config.toml
n_layer = 24
d_model = 192
n_head = 3
n_kv_head = 3
head_dim = 64
d_mlp = 960
vocab_size = 4096
activation = "squared_relu"
norm = "rmsnorm"
norm_place = "pre"
norm_eps = 1e-06
positions = "rope"
rope_base = 10000.0
rope_fraction = 1.0
qk_norm = true
attn_scale = 0.188
bias = "none"
tie_embeddings = false
parallel_block = false
extras = ["local attention windows", "exclusive self-attention", "value embeddings", "hashed n-gram embeddings", "a smear gate", "an embedding shortcut", "skips across layers", "capped logits"]
init = "uniform"
init_std_qkv = 0.0805
init_std_o = 0.0
init_std_up = 0.0805
init_std_down = 0.0
optimizer = "adam_variant"
lr = 0.00189
beta1 = 0.95
beta2 = 0.98
weight_decay = 0.15
lr_head = 0.00522
grad_clip = 0.5
warmup_steps = 202
schedule = "wsd"
decay_fraction = 1.0
decay_shape = "sqrt"
final_lr_fraction = 0.0
batch_tokens = [32768, 65536, 98304]
seq_len = 512
doc_mask = true
train_tokens = 291500000
steps = 4865
dataset = "wikipedia_en"
Each number is 50 + 12 x the weight over its row's rms, rounded and kept within 0 to 99. Layers, rows and columns count from 0. The size before them is the row's rms in percent of the matrix's.

# layer 2 MLP up, 960x192, rms 0.0763, rows 372-408, columns 0-95
108:34 69 71 49 28 44 38 52 38 44 39 44 48 44 48 36 27 67 60 31 49 35 44 46 66 61 57 50 36 37 36 49 63 38 44 53 53 51 62 69 30 59 46 58 60 43 50 54 46 63 69 45 53 37 39 37 58 42 39 66 57 53 72 52 57 63 34 47 38 33 53 45 62 39 67 71 49 49 25 30 56 46 68 37 42 49 55 52 67 31 73 46 42 49 45 52
098:53 62 38 67 43 43 55 42 46 51 57 76 46 45 43 43 56 44 44 24 55 43 56 78 49 63 29 50 39 35 46 51 51 37 57 78 44 51 63 58 51 47 72 44 39 49 49 60 45 44 53 40 26 41 25 46 32 36 56 50 50 53 68 51 66 40 58 65 44 70 67 46 63 51 72 44 44 42 44 32 43 44 62 35 55 69 63 46 52 37 56 27 58 34 60 55
106:58 34 39 51 78 63 37 50 35 40 35 35 58 77 54 34 30 35 58 63 40 44 49 58 47 37 60 42 71 24 51 64 58 32 56 51 39 58 57 39 46 68 46 45 46 41 47 44 49 38 38 45 47 35 21 48 40 57 75 63 60 52 53 63 55 44 69 59 35 62 61 30 55 66 44 52 59 53 38 34 55 55 27 56 48 57 70 34 67 47 33 58 50 66 57 45
102:66 68 51 34 56 40 59 41 44 29 57 47 41 45 68 38 35 58 65 50 46 54 34 66 60 50 34 63 48 52 62 39 65 30 55 38 47 56 59 65 62 41 47 35 58 29 44 58 72 60 42 63 41 35 58 46 50 43 55 61 35 37 47 52 49 38 66 55 53 28 48 64 78 66 72 62 40 65 57 31 44 35 42 54 45 63 65 35 59 48 72 43 74 38 65 30
091:50 62 38 30 25 37 43 66 58 68 39 83 68 63 55 60 59 41 57 43 49 39 49 42 23 33 62 57 57 44 46 54 74 46 23 64 64 43 50 59 27 48 39 56 36 54 52 59 32 28 62 75 52 33 41 50 41 59 45 55 57 48 63 38 54 50 76 57 60 38 41 46 58 44 56 40 42 67 42 56 51 52 58 33 53 44 61 45 53 42 60 59 49 70 42 63
095:57 43 41 41 46 55 58 30 51 55 45 56 51 42 49 45 58 42 62 44 48 44 41 50 41 51 44 37 46 53 52 65 69 36 51 26 62 38 54 55 30 58 71 35 28 54 56 59 57 59 41 39 68 45 29 42 66 29 56 52 27 42 48 62 46 48 69 46 42 34 39 30 42 65 58 40 39 29 53 21 46 76 52 47 50 41 57 41 43 64 68 66 59 63 45 29
103:47 59 64 65 43 48 42 63 45 54 73 71 60 54 47 39 37 52 44 44 45 67 49 52 48 45 24 79 37 64 44 52 43 54 52 71 32 39 39 52 37 40 69 24 30 42 45 77 45 46 56 62 49 59 36 42 55 68 53 58 61 38 65 51 30 45 60 51 71 67 40 61 49 60 61 44 64 52 58 59 44 46 47 38 35 23 60 61 76 54 67 45 62 70 25 63
094:53 48 59 49 29 36 72 44 48 33 70 44 43 62 50 43 25 39 35 50 44 58 60 51 66 49 51 45 42 56 38 47 52 69 60 61 48 69 65 74 70 30 65 31 76 38 67 54 56 35 67 58 70 43 65 64 45 22 75 60 39 50 65 48 33 62 34 48 67 55 41 41 53 51 49 53 57 70 48 44 61 42 56 48 50 38 50 40 47 55 75 37 59 50 37 64
091:55 63 35 34 41 38 29 44 41 70 51 43 72 62 55 59 41 63 61 34 46 49 59 44 55 45 41 44 35 41 45 50 61 54 52 61 66 50 47 58 30 61 57 54 45 47 61 37 33 61 70 57 48 46 40 26 52 43 52 60 52 59 48 43 46 53 53 66 52 26 47 62 41 52 45 56 45 44 49 32 27 48 47 46 40 27 55 71 47 73 54 44 32 67 43 48
096:32 65 43 34 34 54 59 62 30 44 69 49 56 47 51 36 49 84 38 55 52 56 24 56 51 40 60 36 35 37 63 61 62 42 66 34 34 34 68 68 34 57 68 44 55 34 30 31 36 34 53 53 68 47 33 52 41 28 54 76 34 43 38 50 50 54 59 38 53 43 50 44 39 60 66 62 66 44 52 54 29 33 40 43 54 42 56 53 70 47 44 32 33 44 41 55
097:64 65 56 54 59 57 58 46 56 46 79 63 44 50 58 63 49 26 56 39 43 52 43 48 34 57 61 55 54 41 49 70 66 70 64 61 41 56 73 45 57 43 60 46 42 45 44 61 58 54 45 67 39 62 49 38 37 47 31 55 53 43 58 40 39 47 69 42 55 53 38 51 71 68 55 57 53 38 36 81 60 53 27 51 52 41 52 59 73 45 47 57 69 61 58 51
103:37 57 42 59 43 40 56 37 64 44 48 47 39 57 50 61 41 40 38 37 54 65 57 64 41 51 53 59 42 63 61 43 36 49 72 68 46 49 55 48 35 32 52 28 34 56 45 35 23 55 64 39 46 50 35 47 19 40 47 56 39 47 57 67 59 36 63 68 55 55 57 64 47 32 50 63 67 74 55 45 50 55 55 44 78 29 71 55 44 51 44 70 51 46 40 47
092:47 62 47 61 34 55 67 65 70 45 64 47 61 48 75 57 48 35 60 57 51 55 54 39 64 47 43 47 48 21 54 36 33 57 39 51 54 44 67 55 45 53 35 54 69 46 65 67 42 42 53 59 50 37 40 33 39 40 44 44 30 40 38 49 53 61 41 63 31 35 32 38 46 56 37 41 53 37 58 72 42 35 55 36 43 53 36 44 72 56 40 34 61 36 49 42
101:56 42 54 55 38 41 64 54 70 41 68 50 44 55 48 25 50 69 63 51 36 41 68 53 37 49 77 53 48 45 56 75 63 37 59 53 79 54 38 62 54 34 65 23 39 43 49 36 60 45 67 59 70 43 40 33 51 79 50 53 50 39 64 42 64 73 58 55 62 48 60 28 60 39 56 62 41 39 61 53 35 53 57 61 49 67 64 45 63 63 71 55 54 32 49 59
099:51 72 70 68 65 45 56 38 27 49 41 40 55 62 48 50 53 50 43 55 46 31 73 71 65 43 58 75 45 42 43 53 36 61 48 45 34 34 70 40 40 57 32 26 52 36 70 50 54 36 47 34 47 36 38 42 55 30 68 44 40 54 64 41 46 55 77 40 65 60 29 36 32 36 40 42 51 48 30 36 26 60 60 39 52 46 35 51 64 66 50 68 43 70 58 64
092:41 50 71 51 54 67 32 36 46 45 62 50 45 67 63 45 50 29 42 48 54 54 41 70 37 57 57 51 64 41 52 24 66 41 48 43 55 39 50 55 58 51 43 40 55 44 36 57 23 55 46 70 63 49 54 41 51 42 74 67 18 65 55 59 37 65 54 66 79 62 11 48 35 60 49 57 58 34 57 55 48 46 67 28 59 62 46 45 59 62 55 56 39 45 32 51
102:43 56 47 34 42 39 43 56 42 53 56 43 47 68 60 65 61 66 48 28 32 37 55 51 64 32 60 59 57 54 42 65 38 45 53 67 55 77 60 67 43 47 46 26 57 50 63 62 64 30 56 51 49 64 38 40 38 50 51 52 44 46 68 42 75 68 50 47 48 58 54 46 36 69 55 18 58 30 42 61 57 41 70 54 56 51 65 31 47 34 59 43 40 36 45 34
096:42 44 49 51 70 44 55 50 53 66 67 45 57 39 40 51 51 61 55 56 41 67 44 39 58 31 52 42 42 58 75 73 59 66 49 45 53 69 38 52 49 47 62 40 48 27 50 43 51 38 28 62 66 47 46 54 46 50 44 57 57 59 47 62 68 48 61 39 38 47 58 65 54 63 31 45 36 44 58 40 56 57 67 53 56 33 50 33 73 53 43 43 39 62 56 44
102:39 62 65 41 23 42 40 54 43 57 44 45 49 37 63 42 61 55 65 47 61 50 64 62 44 47 69 54 42 41 61 48 43 25 51 52 55 45 58 55 42 29 28 52 64 59 55 54 32 41 64 63 44 64 51 40 42 67 27 63 35 35 61 66 51 76 46 61 53 42 47 37 54 61 39 42 33 65 30 55 48 39 30 61 34 36 65 65 45 28 57 31 54 52 57 69
102:57 39 55 62 44 45 57 37 70 40 75 64 52 43 67 55 48 45 53 64 55 44 27 48 56 34 60 34 38 48 40 61 65 39 60 58 62 49 35 59 53 44 45 52 61 55 67 40 57 55 63 42 55 46 53 62 33 59 41 72 43 34 63 48 61 39 66 61 33 55 14 35 34 75 30 60 46 42 30 47 09 26 67 57 59 56 63 50 51 48 42 58 86 46 48 41
097:54 74 61 42 47 50 42 40 23 29 53 45 60 46 36 48 51 57 53 32 64 52 46 52 75 47 53 56 39 42 63 60 43 15 68 57 53 50 40 62 39 46 46 36 55 49 37 45 30 63 57 53 57 55 39 43 18 65 56 38 33 41 61 74 64 54 61 28 39 62 32 38 29 67 44 40 36 53 40 51 50 38 51 36 60 43 36 58 52 70 39 62 55 40 41 46
095:43 45 28 64 31 69 49 40 56 39 45 48 47 40 50 49 42 53 52 44 71 52 55 37 69 25 44 53 52 67 78 57 60 59 57 48 60 48 62 81 59 54 55 54 54 34 57 61 47 25 44 38 41 38 43 63 57 34 49 48 47 42 49 53 40 57 40 30 48 39 35 38 42 36 56 38 48 35 30 54 68 37 54 28 43 65 30 38 54 65 48 53 41 43 67 63
096:39 38 27 59 30 41 54 57 48 52 39 36 42 42 62 35 32 47 37 66 41 89 47 37 39 35 66 48 40 64 41 41 57 57 55 58 43 48 53 78 48 51 38 55 47 50 69 41 44 50 59 47 68 42 32 55 60 45 46 79 47 42 53 58 35 45 65 63 48 50 42 49 28 48 47 50 66 53 42 55 36 40 33 56 61 43 41 51 44 58 71 36 50 58 66 60
097:37 38 58 59 48 42 43 64 53 60 59 62 50 52 51 41 31 39 44 61 60 40 51 48 45 42 44 57 42 59 43 50 33 46 72 44 49 35 30 44 44 47 61 28 64 41 54 56 63 52 54 47 62 35 47 65 40 38 55 48 48 33 62 75 34 58 53 74 37 50 69 58 43 53 52 66 58 68 42 43 35 62 25 38 58 63 41 52 57 61 42 59 50 69 28 35
097:45 42 38 61 48 29 42 62 47 47 65 41 40 65 48 41 49 40 76 62 51 63 87 41 40 50 40 64 57 39 62 53 63 50 20 71 56 37 38 46 64 55 58 32 50 48 64 30 53 52 68 63 65 50 37 53 39 71 67 56 57 48 45 73 53 36 49 58 34 66 79 65 51 58 61 47 48 46 31 34 36 39 61 49 37 57 39 39 56 38 67 45 75 41 44 50
100:42 36 53 71 50 52 63 45 37 63 61 44 35 28 51 29 60 36 63 49 43 72 71 72 39 61 49 47 39 60 55 62 60 41 48 31 50 27 48 70 35 36 45 47 41 36 41 49 60 20 35 35 45 58 33 57 58 46 65 61 37 50 44 45 56 49 82 52 47 63 61 39 40 68 38 41 52 62 37 63 36 66 57 35 58 31 49 65 81 55 68 47 58 51 33 72
094:35 35 77 41 49 48 45 35 55 56 58 51 37 70 41 29 31 30 52 42 25 63 20 43 41 58 45 33 40 61 42 70 63 23 70 53 53 50 69 42 54 60 55 55 47 53 54 53 33 61 47 57 48 30 75 23 64 72 36 59 43 57 61 53 77 56 46 68 54 75 61 51 64 51 43 47 64 66 50 42 59 30 57 61 41 47 48 31 57 55 71 36 36 49 45 58
104:30 47 30 53 67 59 51 57 35 55 46 45 59 59 44 45 41 35 51 45 52 56 44 89 50 45 47 60 54 48 51 43 64 35 44 37 80 55 34 37 51 56 39 38 31 11 44 62 36 60 33 53 54 33 47 53 59 47 42 49 40 42 65 46 57 54 45 56 54 66 48 48 57 40 63 34 31 63 52 29 35 53 54 47 59 56 53 30 66 61 52 49 72 59 65 69
105:42 30 39 49 60 66 65 49 24 60 57 54 54 34 39 52 37 64 38 53 46 65 50 64 52 36 57 56 52 57 50 72 63 21 46 42 49 56 54 42 36 41 65 52 32 69 50 57 27 60 47 33 48 41 32 58 36 43 64 59 30 62 70 53 42 49 40 39 46 57 40 44 50 47 54 63 31 68 64 45 40 52 51 24 45 36 62 66 48 53 50 66 60 41 48 30
098:66 45 43 52 52 61 48 49 37 56 52 64 40 51 49 72 59 66 54 41 33 62 31 45 35 41 48 45 56 58 51 69 38 67 55 48 62 42 56 59 40 44 65 59 59 53 38 50 44 53 42 57 51 36 41 47 57 65 41 40 65 48 65 48 64 38 65 40 64 62 46 68 63 60 34 41 21 50 48 53 42 27 50 41 45 57 54 53 41 44 66 41 60 59 60 44
101:61 52 33 70 39 50 66 31 68 48 54 62 81 57 42 40 61 44 46 50 47 44 45 47 61 68 61 39 51 27 64 54 48 55 37 36 68 30 71 47 45 56 47 37 53 60 54 39 48 66 44 40 43 53 60 41 09 41 47 56 46 49 47 41 43 39 52 56 49 74 53 41 57 52 48 29 39 50 38 45 54 63 30 60 52 50 49 37 69 59 36 39 62 59 50 40
094:59 58 44 38 59 34 63 33 52 55 65 47 69 38 80 47 57 45 77 60 47 67 48 48 62 62 66 61 43 37 39 68 69 56 47 61 50 66 56 40 61 65 40 37 52 29 57 35 61 51 32 55 53 51 50 54 56 40 41 61 41 49 56 53 58 57 71 47 42 46 46 78 76 41 57 55 27 61 59 31 55 66 53 66 52 43 34 69 62 56 42 60 62 47 50 52
106:64 46 37 59 50 41 60 37 52 41 40 84 32 50 46 32 40 42 50 35 40 43 52 44 44 41 33 27 51 29 62 50 64 36 46 60 42 56 58 57 45 53 28 52 47 63 66 45 63 35 55 71 61 29 33 46 43 59 75 77 67 45 68 75 57 62 47 68 56 52 48 67 46 50 58 69 57 44 35 36 37 46 61 40 50 52 43 57 42 41 49 64 51 55 39 43
099:59 82 44 64 33 48 51 57 40 38 45 39 62 77 49 45 44 56 63 47 29 55 52 50 42 50 54 70 47 45 50 74 49 36 31 30 59 61 35 55 35 67 46 48 60 43 58 35 28 42 38 45 32 48 43 47 50 68 72 60 40 39 55 48 55 51 65 31 48 60 45 31 44 55 47 41 47 34 62 50 66 45 61 52 37 62 74 32 70 65 56 67 58 66 44 49
102:38 58 36 47 38 56 56 39 57 49 47 65 58 46 47 37 50 62 55 52 30 63 57 50 52 51 51 45 69 65 64 56 63 47 32 61 52 47 59 39 63 69 33 49 44 48 40 57 28 57 34 39 59 36 63 29 55 27 56 46 68 44 71 50 68 38 54 47 56 65 34 41 42 81 33 54 57 43 22 48 62 71 63 22 43 74 52 48 42 52 63 41 46 28 67 54
103:63 47 54 65 50 42 62 51 24 41 49 46 36 64 51 39 37 78 62 43 26 57 39 46 38 44 53 44 46 42 59 68 29 36 72 54 45 48 37 54 43 52 43 41 59 42 70 32 60 55 34 46 44 55 55 40 56 43 60 58 62 61 74 58 40 47 49 41 62 44 55 48 55 61 44 57 42 34 28 66 44 48 52 25 32 47 49 37 59 60 55 63 64 69 61 46
105:66 40 76 74 44 59 35 51 57 50 60 49 74 75 66 45 65 62 60 47 49 33 70 75 45 42 42 41 58 36 36 40 56 54 66 30 58 42 53 52 41 57 49 50 60 48 57 58 58 59 52 56 31 48 54 44 41 56 72 56 41 27 46 58 67 45 59 49 54 50 54 47 51 69 61 31 32 53 33 63 60 56 45 43 56 47 46 45 63 39 42 55 56 42 76 60
# layer 2 MLP down (transposed), 960x192, rms 0.0486, rows 372-407, columns 0-95
095:44 41 56 47 50 41 70 67 53 66 70 44 54 54 45 39 54 69 60 60 44 26 71 56 23 57 69 32 31 44 05 34 79 49 55 47 32 69 50 58 30 49 63 45 37 36 50 53 42 62 53 44 59 66 62 41 48 46 50 59 70 30 64 44 68 40 41 59 65 60 50 42 48 50 70 49 52 56 45 68 80 61 52 60 56 35 66 52 32 27 43 42 48 49 53 64
099:62 47 37 58 23 37 66 37 51 36 34 46 51 54 51 47 41 23 67 63 55 66 68 49 73 42 65 63 57 38 59 54 42 43 27 38 50 49 58 69 61 62 52 52 49 61 42 34 45 65 63 50 36 62 44 59 45 53 49 43 63 45 55 59 48 54 60 55 33 40 55 22 30 41 63 62 61 35 46 74 72 62 59 63 56 65 61 54 64 70 29 48 58 43 48 41
112:33 41 35 34 21 45 61 52 48 54 35 71 49 49 68 54 56 39 47 30 55 45 42 45 35 39 62 50 19 52 65 50 57 38 48 45 52 28 42 64 56 56 67 42 26 69 52 49 42 61 66 47 34 47 45 19 57 60 32 50 63 47 80 42 49 44 59 43 65 39 49 31 59 64 53 38 60 42 47 64 59 54 42 54 53 52 41 45 60 69 56 56 63 74 30 65
104:60 56 59 53 53 47 58 25 29 54 33 35 50 43 51 32 61 70 70 52 46 44 55 52 35 45 65 36 30 26 66 70 62 42 50 40 44 47 56 40 76 62 46 25 45 55 55 46 44 41 38 43 51 67 29 53 56 41 51 53 38 46 46 46 39 61 60 65 52 52 41 51 60 45 45 63 39 45 72 48 43 41 75 21 31 37 34 48 31 58 42 48 58 48 63 40
091:64 40 48 58 53 62 44 54 51 58 79 59 59 69 27 67 59 45 56 63 55 75 34 49 54 38 61 46 52 65 59 37 45 60 41 69 52 49 54 49 56 63 29 65 39 56 48 71 64 44 49 40 66 76 59 53 24 44 48 51 47 41 48 32 45 55 52 50 60 48 47 46 37 38 54 68 56 61 76 54 42 39 65 27 29 65 45 56 36 59 35 47 57 37 55 48
082:34 53 34 44 57 47 53 55 27 47 42 31 51 53 24 55 35 62 56 50 55 41 31 46 48 55 51 52 34 55 60 55 36 28 41 33 63 54 52 42 54 56 33 43 29 76 46 50 44 41 36 37 48 39 44 47 44 68 42 45 53 44 41 61 26 51 59 36 59 38 57 27 37 43 42 61 41 54 48 62 33 68 69 42 56 37 48 79 48 67 35 45 49 54 39 56
106:63 69 64 38 52 42 45 65 65 56 55 53 37 61 73 36 33 41 66 31 44 39 65 53 44 35 43 52 48 38 44 42 45 57 69 57 56 56 46 43 52 31 83 34 68 51 39 65 56 51 45 63 34 36 44 22 61 62 49 59 67 58 56 31 49 47 46 47 43 53 48 60 58 55 56 51 48 53 63 36 29 42 57 46 58 51 54 41 38 58 70 43 65 46 50 57
097:57 37 39 46 63 57 32 34 61 41 66 43 45 56 61 50 60 29 40 58 55 49 42 50 61 56 44 16 49 33 43 54 20 52 59 72 57 50 44 35 61 45 35 54 58 36 66 27 57 43 37 46 40 56 66 46 28 59 43 63 51 42 33 56 44 48 54 45 48 39 56 58 67 63 46 52 32 46 49 42 32 25 52 54 50 64 57 59 55 52 53 48 48 49 41 64
089:33 45 42 46 43 64 51 66 58 53 78 74 35 28 58 77 55 51 50 51 74 52 60 43 64 47 44 50 74 43 60 34 37 22 35 67 60 48 65 70 62 40 40 73 46 48 61 51 43 49 49 56 46 51 53 64 39 54 69 55 56 47 48 47 78 84 56 31 32 55 42 45 62 47 53 38 63 62 44 47 55 55 49 59 68 53 32 51 62 47 55 55 47 26 53 46
091:40 45 58 66 57 52 43 56 56 54 48 79 34 36 44 54 41 42 64 58 41 44 80 39 64 61 48 64 53 61 26 35 55 60 54 71 77 53 41 37 76 62 47 49 51 38 73 51 49 69 48 59 47 49 45 32 48 60 30 46 51 40 49 47 63 40 54 64 49 54 40 46 56 39 34 84 53 51 59 35 60 47 62 39 56 55 45 73 36 65 54 65 61 40 60 45
097:59 57 60 43 51 47 27 37 44 41 62 61 54 36 38 46 53 77 47 49 33 40 73 43 47 50 30 44 52 51 36 41 53 39 53 53 49 38 47 56 65 52 53 60 54 60 39 54 38 65 53 42 34 68 53 53 30 80 44 51 59 63 42 75 53 60 54 56 35 47 81 50 47 21 46 55 31 57 74 58 46 46 59 51 50 64 54 54 63 32 56 45 68 51 34 43
106:57 51 45 62 26 77 41 58 60 48 46 65 49 43 23 44 64 42 60 69 61 67 46 36 63 35 35 35 51 65 68 48 56 50 32 41 65 58 30 34 67 46 31 38 60 63 61 47 78 68 37 36 53 25 44 59 67 61 63 52 50 55 48 62 80 37 32 43 47 49 28 51 44 53 65 33 51 55 53 60 45 59 49 61 62 43 59 51 45 57 35 51 42 43 49 39
099:43 57 56 37 60 38 42 37 54 45 34 28 60 36 30 39 61 52 49 66 54 54 58 55 35 30 57 68 73 45 58 40 26 49 18 23 42 64 42 41 56 76 43 50 56 32 56 48 30 26 51 63 52 64 58 50 62 65 54 64 48 63 61 33 58 58 66 41 51 39 46 57 42 54 42 47 62 43 49 37 50 49 62 66 45 39 54 40 45 48 51 63 53 51 62 51
109:40 27 39 59 47 53 55 61 44 65 55 52 47 40 43 72 41 59 35 73 46 42 54 71 54 62 52 53 53 63 19 59 55 55 54 46 50 48 53 60 58 46 45 40 47 48 41 40 57 53 50 51 56 54 36 41 25 39 48 49 30 50 54 39 30 57 61 70 20 59 50 30 69 51 41 55 37 55 63 63 64 49 58 24 76 41 48 46 42 46 55 36 53 71 64 57
104:40 41 50 56 49 53 29 45 49 41 64 45 50 55 49 64 55 62 55 41 60 50 40 60 39 78 59 46 62 51 43 44 41 22 40 71 28 54 51 55 44 52 36 63 52 27 31 43 33 32 42 52 49 29 65 49 57 64 37 59 49 46 45 36 45 40 56 66 24 52 73 53 61 42 25 66 38 46 43 62 62 49 55 47 53 45 31 36 70 33 41 35 46 45 59 53
095:53 28 55 55 45 67 26 56 48 40 50 41 55 66 43 46 50 46 61 35 51 58 26 65 63 50 45 54 60 38 39 44 51 57 29 57 29 33 72 52 49 62 57 43 44 55 53 43 58 43 36 37 37 49 63 44 49 52 53 53 54 64 49 56 30 43 59 44 32 49 34 66 51 58 55 43 57 71 30 51 62 46 36 76 47 41 41 62 29 44 57 58 71 64 48 87
103:41 58 68 44 45 81 55 39 36 61 48 63 53 47 39 57 65 51 67 54 43 47 56 39 53 59 53 20 54 58 42 71 28 54 70 47 63 52 48 36 63 62 46 65 66 58 46 44 44 45 53 38 42 53 51 47 45 52 62 47 67 35 43 25 66 40 63 45 37 54 63 64 71 34 67 60 39 45 50 57 53 36 43 63 40 58 62 77 58 47 29 71 40 49 50 53
096:34 71 51 74 37 50 56 56 32 56 48 49 34 74 48 56 59 66 39 51 73 42 59 40 45 48 44 48 32 36 50 41 67 42 36 51 35 58 51 44 38 51 29 55 39 36 31 76 77 45 52 42 47 43 54 59 60 56 45 58 60 45 58 46 56 47 40 52 50 50 35 48 58 34 54 66 26 41 37 59 54 46 46 67 50 47 67 53 53 36 61 59 54 51 60 56
097:36 59 39 60 47 47 53 60 33 55 46 46 61 51 52 49 45 43 64 60 32 37 34 36 44 44 70 53 32 51 36 33 69 39 45 54 34 40 70 37 56 59 55 47 52 11 70 37 61 46 62 41 61 64 67 45 43 45 45 60 50 37 51 39 66 71 44 37 54 46 64 61 57 52 50 51 43 83 35 49 37 42 45 41 33 43 50 56 54 57 46 43 62 41 45 60
100:44 55 72 55 88 28 78 29 39 61 48 54 59 58 43 41 59 60 62 38 34 51 38 44 35 51 38 56 55 65 34 35 54 40 33 48 43 67 42 34 43 53 66 51 39 45 61 34 50 26 39 71 62 39 67 70 52 42 60 56 63 55 74 40 53 49 27 48 64 34 46 69 54 50 61 33 52 55 55 41 53 67 30 40 19 49 57 40 44 71 61 67 49 49 38 62
098:54 49 68 54 39 47 72 59 59 55 61 33 67 54 59 46 45 49 65 48 52 43 55 31 42 58 46 45 48 57 53 52 69 48 68 48 49 55 54 44 41 26 41 47 41 65 51 28 68 44 48 52 45 48 56 53 61 34 43 23 73 63 76 53 35 47 53 60 44 58 42 59 47 58 48 63 27 63 54 50 64 59 41 56 38 55 47 34 64 56 74 23 41 54 21 39
091:44 57 53 20 68 48 57 42 56 30 63 51 48 53 55 37 47 49 71 59 50 74 13 52 55 54 64 43 39 37 17 39 56 44 63 52 42 54 51 40 45 41 52 58 50 34 46 57 40 84 48 43 59 53 52 43 39 58 53 47 54 51 56 54 53 32 49 57 57 58 32 57 35 44 54 46 47 57 47 47 27 35 42 40 56 48 53 46 45 37 53 53 57 60 50 52
099:37 49 57 60 31 54 31 34 60 25 48 64 47 50 54 52 50 33 56 54 40 59 50 69 38 43 51 41 68 38 42 54 62 41 77 52 57 52 40 50 54 54 51 66 40 54 57 38 44 38 47 27 39 38 57 31 38 42 66 72 50 37 52 75 66 52 23 59 46 47 73 34 65 50 38 57 38 57 53 42 33 42 41 33 27 76 38 51 60 61 19 60 61 59 55 58
098:59 42 36 50 47 44 51 49 63 45 55 59 60 41 51 48 62 58 40 57 67 62 37 53 65 60 51 43 41 32 56 81 23 32 47 49 46 62 30 62 54 64 37 50 59 52 69 47 70 30 20 49 53 25 60 64 57 64 33 74 38 53 56 59 53 50 30 61 68 35 69 62 67 47 47 66 61 59 43 36 51 48 55 47 61 46 57 39 50 54 42 72 45 55 34 63
095:49 35 49 41 88 78 66 43 41 46 41 46 39 26 43 46 64 36 60 47 54 58 39 42 53 59 56 34 54 56 57 26 37 40 62 47 31 67 28 45 58 47 36 50 49 42 50 44 52 49 23 43 40 56 74 51 44 50 58 60 48 34 41 27 58 33 56 42 52 37 39 26 31 48 34 39 29 53 68 71 54 63 29 68 52 49 65 50 38 48 43 52 46 39 48 49
097:63 53 51 59 45 58 36 48 42 74 33 44 63 65 34 42 63 42 60 59 52 50 29 53 42 63 48 57 57 61 64 30 33 61 66 57 44 46 59 37 48 72 34 51 39 56 54 55 52 66 43 38 40 40 56 53 39 55 67 55 51 63 25 37 52 45 49 42 52 52 46 41 52 53 74 49 45 47 53 53 59 44 52 72 51 67 57 58 51 75 59 52 72 54 49 59
091:25 46 61 42 56 76 58 56 48 47 30 44 42 35 45 61 52 32 73 46 55 56 47 49 64 66 47 33 53 62 30 39 55 47 77 71 32 38 51 62 39 23 57 67 51 51 50 39 20 60 34 39 47 46 53 37 56 58 56 73 40 41 53 42 47 52 41 41 51 48 38 51 42 57 49 50 73 63 55 45 55 49 54 43 32 60 65 50 29 44 62 63 63 47 37 68
105:48 45 43 43 38 53 54 37 51 67 44 38 54 61 34 34 52 44 41 44 43 61 65 48 36 49 50 62 52 47 27 31 55 54 24 64 45 41 49 44 63 42 64 45 69 67 45 74 44 55 40 55 49 43 36 47 46 53 40 55 61 60 46 48 74 43 55 47 30 50 56 48 45 34 36 23 64 50 35 65 54 57 53 49 65 66 51 32 77 58 53 55 66 64 45 46
107:47 67 49 60 28 59 32 53 42 38 56 59 42 40 47 39 47 34 52 63 44 37 37 57 50 35 39 57 64 39 67 49 39 21 30 32 60 55 37 42 57 54 65 40 50 62 60 47 46 60 63 36 39 55 44 49 57 54 59 57 59 38 51 42 55 41 39 49 46 28 47 44 53 57 73 31 51 64 46 50 34 58 58 30 58 33 30 69 91 76 50 53 62 39 47 41
105:46 44 55 53 39 66 39 55 57 67 70 46 14 48 48 37 46 50 56 53 57 56 66 25 41 48 57 47 62 40 25 51 50 42 46 55 49 52 39 59 54 57 38 46 54 66 49 47 71 47 76 51 38 48 34 42 42 57 33 52 54 73 63 66 58 50 53 53 56 42 20 54 63 70 41 43 63 50 45 29 51 45 48 42 54 44 46 45 26 54 67 62 35 33 51 51
101:56 67 47 38 63 35 61 67 38 34 31 47 11 35 46 38 48 44 56 60 52 37 58 75 38 59 53 37 43 56 55 58 42 70 71 33 32 63 59 59 45 40 39 24 58 55 27 55 48 24 59 65 63 53 54 48 50 39 37 69 65 35 57 56 66 52 56 37 42 35 67 38 49 49 65 51 54 45 35 56 60 44 71 51 49 38 57 57 43 50 47 52 52 44 45 55
085:33 50 57 68 33 42 57 58 35 35 31 45 50 50 34 63 59 71 40 46 42 65 55 58 54 51 45 41 42 46 47 55 42 29 52 62 49 23 47 66 52 41 45 45 62 67 37 40 49 53 65 53 58 69 57 31 41 67 63 49 85 32 59 60 49 60 45 55 54 28 49 44 48 60 67 65 59 46 43 75 43 35 60 42 64 37 60 48 53 52 43 43 58 42 48 42
107:67 58 46 77 59 41 63 67 65 52 39 52 20 41 31 47 37 53 44 46 53 36 54 55 36 48 48 35 27 74 53 63 47 58 61 65 49 47 37 63 24 42 68 45 55 57 45 52 62 44 40 44 70 56 65 43 48 47 46 72 64 44 40 45 65 57 65 44 54 55 50 26 47 45 54 61 51 48 47 48 37 54 53 17 41 62 56 60 41 60 53 58 65 68 41 54
108:58 24 42 66 57 32 41 38 45 67 59 68 45 35 62 57 44 29 59 46 33 56 52 38 39 48 47 61 46 58 58 39 50 52 60 41 49 66 47 41 63 57 49 44 46 46 56 49 59 33 59 45 40 33 78 38 48 31 61 40 36 39 46 50 43 59 70 44 47 67 65 47 78 37 32 64 40 41 53 38 54 37 40 50 65 36 31 39 42 47 55 35 45 62 42 60
103:36 53 47 70 37 31 50 48 51 35 55 47 61 37 51 47 46 54 56 74 54 58 38 36 42 46 44 53 62 58 65 55 47 53 61 65 60 67 46 45 41 40 42 48 48 89 55 53 48 96 42 32 41 58 59 20 57 53 43 55 64 34 43 36 51 55 62 51 46 63 65 57 39 60 37 58 50 40 25 29 55 58 67 51 45 54 49 52 27 67 58 65 56 48 34 44
098:45 30 52 64 28 80 34 18 41 35 41 50 60 48 47 62 58 49 58 46 35 35 34 59 50 55 36 32 50 53 62 60 27 33 41 43 40 66 56 40 63 65 53 48 56 33 67 20 53 33 71 53 31 69 77 42 56 51 71 45 39 32 44 58 46 58 49 44 52 39 34 55 71 54 44 42 43 46 45 59 40 36 49 49 49 47 58 51 52 79 47 51 54 42 61 72